Weights of a small GPT-style language model, trained from scratch on English Wikipedia: tied embeddings.
Each number is 500 + 25 x the weight over its row's rms, rounded and kept within 0 to 999. Layers, rows and columns count from 0. Numbers have three digits each. The size before them is the row's rms in percent of the matrix's.

# up: layer 3 MLP up, 320x128, rms 0.165, rows 36-52, columns 0-127
# down: layer 3 MLP down (transposed), 320x128, rms 0.15, rows 36-51, columns 0-127
# gate: layer 3 MLP gate, 320x128, rms 0.166, rows 37-52, columns 0-127
up36 110:523502503519518468550494475472523525491507481504513493463544503538532504541478476540518467492494515433530477509517490513479473490507516544475524450524504486509529490516474511508507485531513479516482517513503484502487558464476505507446528548499458508475506514482440542498484486508483527470538505463519476493528542517493559515477540490486498502504483518489511547513485509494490524514477
down36 101:470489531556558481554462495469481538529498541490447527532487504512477478482506498496521494512460524505479534486490459508538510497513509490529473488479473526524466478509488466473524542510513493463527499458509491488525483490518485478478527498473502506472499477527515479504498564489530548472507483469513547499496493461481513499477552492480480482489490525498534495521493507506485555471514
gate37 099:523491500524482470438516495526505468503504497503513508485515481493512483478505469479526528469463474521514480504494548488494516513497488505477516499520479501471483502469495532505547524520494519509513508490519454428513492546501461489505546518489512488456527505526524471531510525468469458498477474461560511550498514454468474518484490499451505510506530509464525572504496508529501494517486
up37 094:505480501495484499487589484500488478475488471488476486437480478490510478509493487506484478548499485480520521519535480491487483505560505474514513474478506538523492551480508480526524442489495533482468546467490519481446513488460485505528487477531458547519464520540481489485518492523485488513481496509470475460510492475489465501505475506487511443497493509500525484474451480491504482490498
down37 108:534509501449513502524497524494548478477528480501554531484515510485539471534520530482538464477534524501517535540476501497504470521488468514506483493518504499479499489474476464538500555574523499495530541500481521508482525526449474495490533550520530467517504504525476534492502519473489480458474510467513541478526535514539463505512477479475493510521481480504489507510507491480516477499505
gate38 105:485503457468513479475498491500483478527457517560527491528490498523466533534448510485487510436473530503523492513500552501524515485466529478507480527513510478474485516496530533489491476480531496497505468511521499492496516542524461549479523473508547494473488528509531498487528459532510471518444459471489500484509499502488512528456514531455545493485516495485487507468478482540497525496506
up38 100:508502540469566516506488487480456500515491518494480529536482474496525526537470503466502474547472505538490492503463539457480472533515502446489511520532499492467487517488499538483519506462507496469470487493561534515513511524498465506516490493494471526494491503516506529522492496519493483462487525470469451483459518495507524508494493475500479508466503469470429490451503492510473541470489
down38 113:495518474397503495526512506511474502468477531529520494539467526515487496516421528484493512497468525527515507529513533516499464504504510533502489500539539496471471501536500516492516474495494500540505461508550480486489508534504460534472523466473503477496488501494505471509502518540507503514511487487488449485504503471508534490468515502523494488487503441496464523498476457512488525473542
gate39 101:472480487475497489515530545469513540554482473477463459485497535477528475504516484455528530489502521471473478496496477494473535483514454532481506525518514482493489482511501500488515513493514480449482523496553489480526466531481520504519483478562478509490476531496442521461485534500521528466469465502503489532482501503507486546489466470468525490500512479492501471506516552531521505456507
up39 100:496504488498521522528508442503497466536514525496541484518537523459546493491486501534489508525479558473513507513509525526510449533513480481479508484454481513507495504479489534462537520495516522517480482526468471493526456485536502502490494497527471517481511475498505466530506533452477497539538526452530499477475459440491499487512498455498474512518520491524535465496526462519522478505484
down39 106:498499506483493520505483496454549466514513521484516542492473533493489510520508520462535490491478532502490432493529517477464442492495473538518510492513519555475533504529458502487470488484557504499498502534523505506521484500479488519500490511482487504516463478497535459500497453481499494465523472507511498506464511497501526429523478484503534510535490495524432504435501478526505491486503
gate40 110:513506495500485533492479533483458512484468465511485467516519468478512463505518513481529462479525525535545471474501515500455468514515472516499507525463487503526464485496522537478510508503515486476535466447535457507484486508525514476476517538469460444517501507479503493475526479473511518516477526486524483490476498503484483516480496464523522484506459526569550536518506473537514486460483
up40 102:526522493510503523513472531459480472497491491527500488511542444445480522480491511521477478462512494503499442512448487505462498533550480502493509531517536503504472517479522553535485493525549515504521501507534488491506527512509493469496498538474510499469494500524537461463543500468495500532496521495519511523514504518472505506518495467513445465497445515530473516497544457510513514518535
down40 101:521503497504510480481510487550466545540505486536480450525481499506530543496538512496486540524516500495498494517518476535525467520510568483493461547487480495490481520495448494511489485487489514508454534539475517492463492525512492490522496466498488475485474522500457488544520481499508477580494495541497483495500494513501460499502494489446473494512517507501505521499441523529548526501501
gate41 100:485500466483465485484530477482471507449530504512460509522529528520461496452498475530487466526472463523519503499486485491487507522526524515496506524473495482447495515523475454482459493517441517514466526516482530499479516500539447504455495492539514514472463509521470463483510504540540487452519495459509489538521501488521504489478506494503513518503484435483496472528461492508513486479476
up41 105:472480479503489496518522524544495499468506477499468482525530506550491484467490487476527493516451493491512474478463526477437509518506513496492542498505490504515499489509487498494495519503496551497501467538514494511483465537528470489509481483494518492533520513527472505461527488520515469466517488464518529543532516547494509492485504494497520513501431486429513499549492500519573518459533
down41 091:527497512503535472507516471496493497488453488519455477479513496482490467488553530547506493491508484485477544505488504502505481527478500446495506494528449451517545550524531471524511503478502473506525498505498513498524442491537489494464507500501519533526471518496458569492530527464488474490479498469512508511519543552498495492465484502524543489455474476516538506532507478486508487505486
gate42 080:460546450482516519519525466534481490506501532457493517495481531491544497502478480482495498503511462503464508479509507469498572512518476481516505541483514525495500537534498490507472500475539483524522500500474512521535537524459512488532517489525491498499495458513514502530556523438453448449489500499489466504533501516490493545503491535515520494540514530506504475521525502531496474481494
up42 097:537479543535515469461477482496502499468553501540493508487519502500443483507522505525499537487498523518512495518487505534487484513479539500507549450506495490524453515470486498532518462498490492522512524481491529490459442455550518522487493488496508475520510556512452492509455502527501541549508516551501469498462504487498527501509509500514515497487459485521487497488469489473486531544500
down42 079:511479502491512515520483565472497491482504510478556545522489483494471509536485501503508468451520526520491497512495504484494514521512514504513451519498524498485506493489542455503543478502459523489502510507561437556486499467493480523480502521494518528499500551490520448517493508536506509505536476428515483516499482465505508480497460503500512511519490474458499514539453489526512517544512
gate43 112:501528453473475453455519476499557488469508501493533528489515512483501514480503476495492502493446525512503496474515490511504486491484539582469460517492507473514514498505481514472505553490496498482492500511465498442462543490496480493524503533520483498454460469545502471483514494528499463496521530476514485511489504489496531512507539516521481515522471484480526578497488484515478526464499
up43 106:481452513484513499525510493510506460498529524500481506518454479516552508505463524490501492448442510513520500514515522486469498499556469532467501545507516489512493470497489486516492536467512556513468491491486535509491496496484491517512499527441500525496532479492509475494495491495505486510436545536450515428502531522542489527477490520492504502499501527464521512525501471460505528485533
down43 103:559527522502447502498528517479509516519517532495478492536475507542515511530468435492471512483498500521476527443501492526534491471492537476531478498512524518481496531495483546464444533511463473518523496477516460470454522479478547527508513467538493447480501517507492485527497527562497481516535522489480508522502503492475479489473530472498502489481507492516504526524475504501493484484487
gate44 098:522513511517489508474488469497548504487481511474497477477486522482533511475513507530455492492529495495534518543513445482518516546533514505510480514521499530516491507471459520560506523516531513485471496506495525511475539459511530505496460499465486494513532506512544467505553493476487524521540567531524468502531492485507513478540490541491506468535465501528560492513507467502517480522519
up44 100:441502495435493466507494493511506524494520480506496492480515558521491497484511487506511513534510490493550542492553474555500515533499478505540479485511481458525483527511492506541471480519465492483510510516499511532518508470505507510495449513523485509529518534509525490468506493485482532526504492528485505502485473483515513519464499507512519509473549517539575531537545517538524463470466
down44 102:506525502483553518509536499532489487470504480463469499506536525513517533474515549473482528548489534478476532469524514514473533520505475515509465493513508505488517495486521558506506460466508511506491506513461497524497487521501516527493492539449540489507504506446518497460496453518467507485501505542507489523471506452499535479493541507537485522537535472491500476437494481540510526493522
gate45 101:532486489480569457476503497485479539474502510520546539498498498532489453516514523549494490503507458469533495486523455504446499509515475458504482502478494491459513468493499519483515481474536457501495485499501531507483457497534519470474500505500526502458480514495480464513517514503504514508513502494519494488511471490560479541499548540522445532483525509464470497518452489497509465480485
up45 096:528482523538516434538521521496520500542493491483533478499469517490511536479481539480491522498471505493503504533484505522462461566470471498495539492535484537446457512519498508497512505494457489451515502537537507475510472522497472515497525507452512464492506488483492501512492489518513550488509553439494475454472469507459500495522486501472523461493478498496530494507496512513519501505505
down45 106:491464511509491507508495473449495491530548493539521508521497507512505427463492527482500511456535539533499457530535537551532473516486488526481531565512460470504488463510491532480482524526513519490550516513467474532508483523532499480502502526475505478475477514468519530469450527487527539515508511474498493495536508491484538510491476502496481474511484496528515483486498527463479501499501
gate46 093:484496526470529496533499502539474484483462513488500514547468522513536545480485465454499495549466541473487523461499508519524499505497535497487471492532508519547509486479470557507468533489499495500528493477521457478475503520504507511510498486525461514523482519540525525509498499519522498488501528497518500479501518496504527477545487543452487541548441478545486482485518536493547484518498
up46 091:503457512539529489534445484524547515444484510529504498522478460476497526514533472518500523511520463482537520521515509489511524498503519512456530490480520525507502448511536471502534470522515488516484518461491472531492454487499488481496501539528472482485537510527519499459517503469493512508456490482510484481452492506471468492488453525545509455510503512509506499491472498500447557495503
down46 103:499518481500504536507429477474494504503473476492482554547521509432517561546509487508495485476486508532472486485466517509469484505477569498486464497489484466511499508478533501518538478486466485497513477490534490499506502495506505506509509496496479488511484510500522514491476478492504514487551496449522503467487529561473507499490487481473479498533485544540516509470527541496483435518505
gate47 114:523494524514509477463515470484482526509472497450505506488558484526521479450478526463552556498483495479487510539501491504504539503484503509523467529509495517477513505522486513498536494506511531509465493538488493531486484467537484523511500492509481491520496544479540462500548508519559547499465527522516536517529520462505545506485531507472503493489451479486492514502541504544539511482477
up47 112:534480492489495479538463517478533484500462527522459505538502433546549529489531518545490485503495512501528495503481492501485459515493469530489505467447497490531471499527483517510518472495494478472533498527533524505480487482509506520472510544501523474476465481541494511534479492529543478512465509481537495513498533472484475487455463483524501535450516467499477531491485467514496494461509
down47 116:500461479534519522527484494489511488511472480527521495526467477525486485498547511536539471488518483510518482496494505534505534531468479511449461509458505471491486491539492524477490495469505530444503492523501532523486528489500519494509513520526512482456473480548533503522525508529463487504461478504501522503501487477465485514475517545548445481477489483510479578510476491541527466484517
gate48 099:560562501540489533459522526517467518456511526468526490538478519498498535491499498489512489492487526474522473506546481504502500492511538479503521490510537501489526512500496540488481528495487450502484531499505491461493517481487520478513508526478442453514513486475562475501558516495492511522458548510503500530491486490513526534542481478545479513518521487482519543525470490506508507503534
up48 102:555499496475486496475505491519517543510471521474503476476504506468480545468530508528521518521484542505519501501549527506510544497498533488501473529533529468484492519519512518503506494479479498497526501489456473463487498550466512517482504502556471515538463487477509483507503525473498554516506497480451510504487494492502500562505518505494509495533486574529565483491523493460535519488523
down48 110:527539496521532533517516522494493512504485514497531429508516501484507511496524485466498500483492528512488467490531514486499499516461496510481509547505470534513531507542467494471419461522487471513512553467531452498498544505514526468495486509484503503471521525498513471504517528531488498507525525491515488478510533499506476552477502541513482458536519498486494459529494530538497479512565
gate49 093:502493479487512487484512466498471520523514498467547511502555500502498501509500534514500466501426505537491472435547482471492507528494452504443506521477477490496497503498455465492511536513466465473554518533470519532500490495547536500477506500487525470452482493518465491495483494484482477511474539496483497488499526524545521528470511510484497468527502502468480516543522463511482515505485
up49 094:507501543544505496517493525488525513487467485503522433508473481502471510522520512506483470491495516511450489517481485478506515549500511519524448488548456468499500500468469440523475494465524490478544457475515478511479469504571505539482529481512498476494486500544500511483520510470533511472476495464476493491489492505501492520520504459553488451455514498511522521500481515532482487484500
down49 093:487467532439491484478488531488502496526512516527460561502542476500546482549516519521537534508467483510523507553498503520504512473498456487508538496507494529512512477506520531536453508538477482484469481552486516483536534525487495490537537503466546473492463481487510468511499510524460511482502524508491506512521472525529503475507501514459506540540474510516483530517520513486512470485496
gate50 087:514485484499465515534505515487521491455510468490492464519518526483560476473478508488552519468559471501493480515502551468506510518525466544503475560507505480452497525501506514511494488504529513505523481484476548460492516488478534506514476495489520528503497534500496507507486461491502486471451498519461479532502515516536472459514506485464488522469433483464466473481492486482510460495506
up50 091:488519501495466499499487471512485495484556489532533525498514534499533502517476484501510523499564452512526498514527556531523514468520519502490500509514449484472494532526555513512525530480542512530486507508487511446478525531510494497503515466489495519444497522465478583499481512464507488511520496502480496496514543521523489477544519530510474556492487503488481529518502541517488519501488
down50 087:479501545527499487475484497505504530487488518494469501520486488505526511519484519517507494535513468445485455486510474511482467512470445505486512454499463514544504482537519527518459512494526510510513473534542506543467486492471489468519494541510516489480475461521518530469500483478537516489534483547563499463497507484503504523499536530501482488494532528559484505475541514530497558507494
gate51 090:492509512534452488498492524503508526481473504517503475548550527517481509542493453490504482502477515468534529511468512475522523506550479480480525536509505550526534499481493481494485435466502495504465513466495453548488492470529474486480520544499486530471495499479523483500531516462510512498456521520477510514477480544502521508519485526497467522497495485515500425511509488523475548504519
up51 098:543513463546463492452488474509517477510478554461507508512505559486467448486504448505488475486527510509520448513527498523481518517545470478481519498508546440482501511492484515474483453465492496480479513496524519502520492454527529511480490513478531521513508494511520462509498458493516551467456515527490515540515530502476502500541498505512481489485502499508508466486509501518509471537515
down51 104:504460543528524526552487508498457536504539498511510499530480476490492478502482507512498488524460478552482485502483454519508482477468553492508485542535457502494533488529484484487468524511514538463521512482517507476477469504527457499525513489496492500533541519506483514475513551535539486479513508493524518506490487534506490485440477527516504486519474499498469506544496480483471538523437
gate52 103:521477508511525491499496493477449479505518513492534510497533547518490464581490490541508531478488545503467526526510526504533508459437470456504516513469540473518522505502497532434505497468488463497475492517490491515500524508492488492462528509534507529489462485503472510470479473468506478504454492500487495497482473485500511527491485490492508453487509483496506516523516490499427463480528
up52 096:471458502524510512576515492497513500508507503505518483486493495523538517452518475520471528443496478494485442458507484490517501529510469465519519474525469480498539492490487491510506546498502508484462481512525508525493517517520518466502482542476513529497498500552466499469462548474503488526493517471477505494505515471494483480461469497454497494500547461496542489522504532449507523480549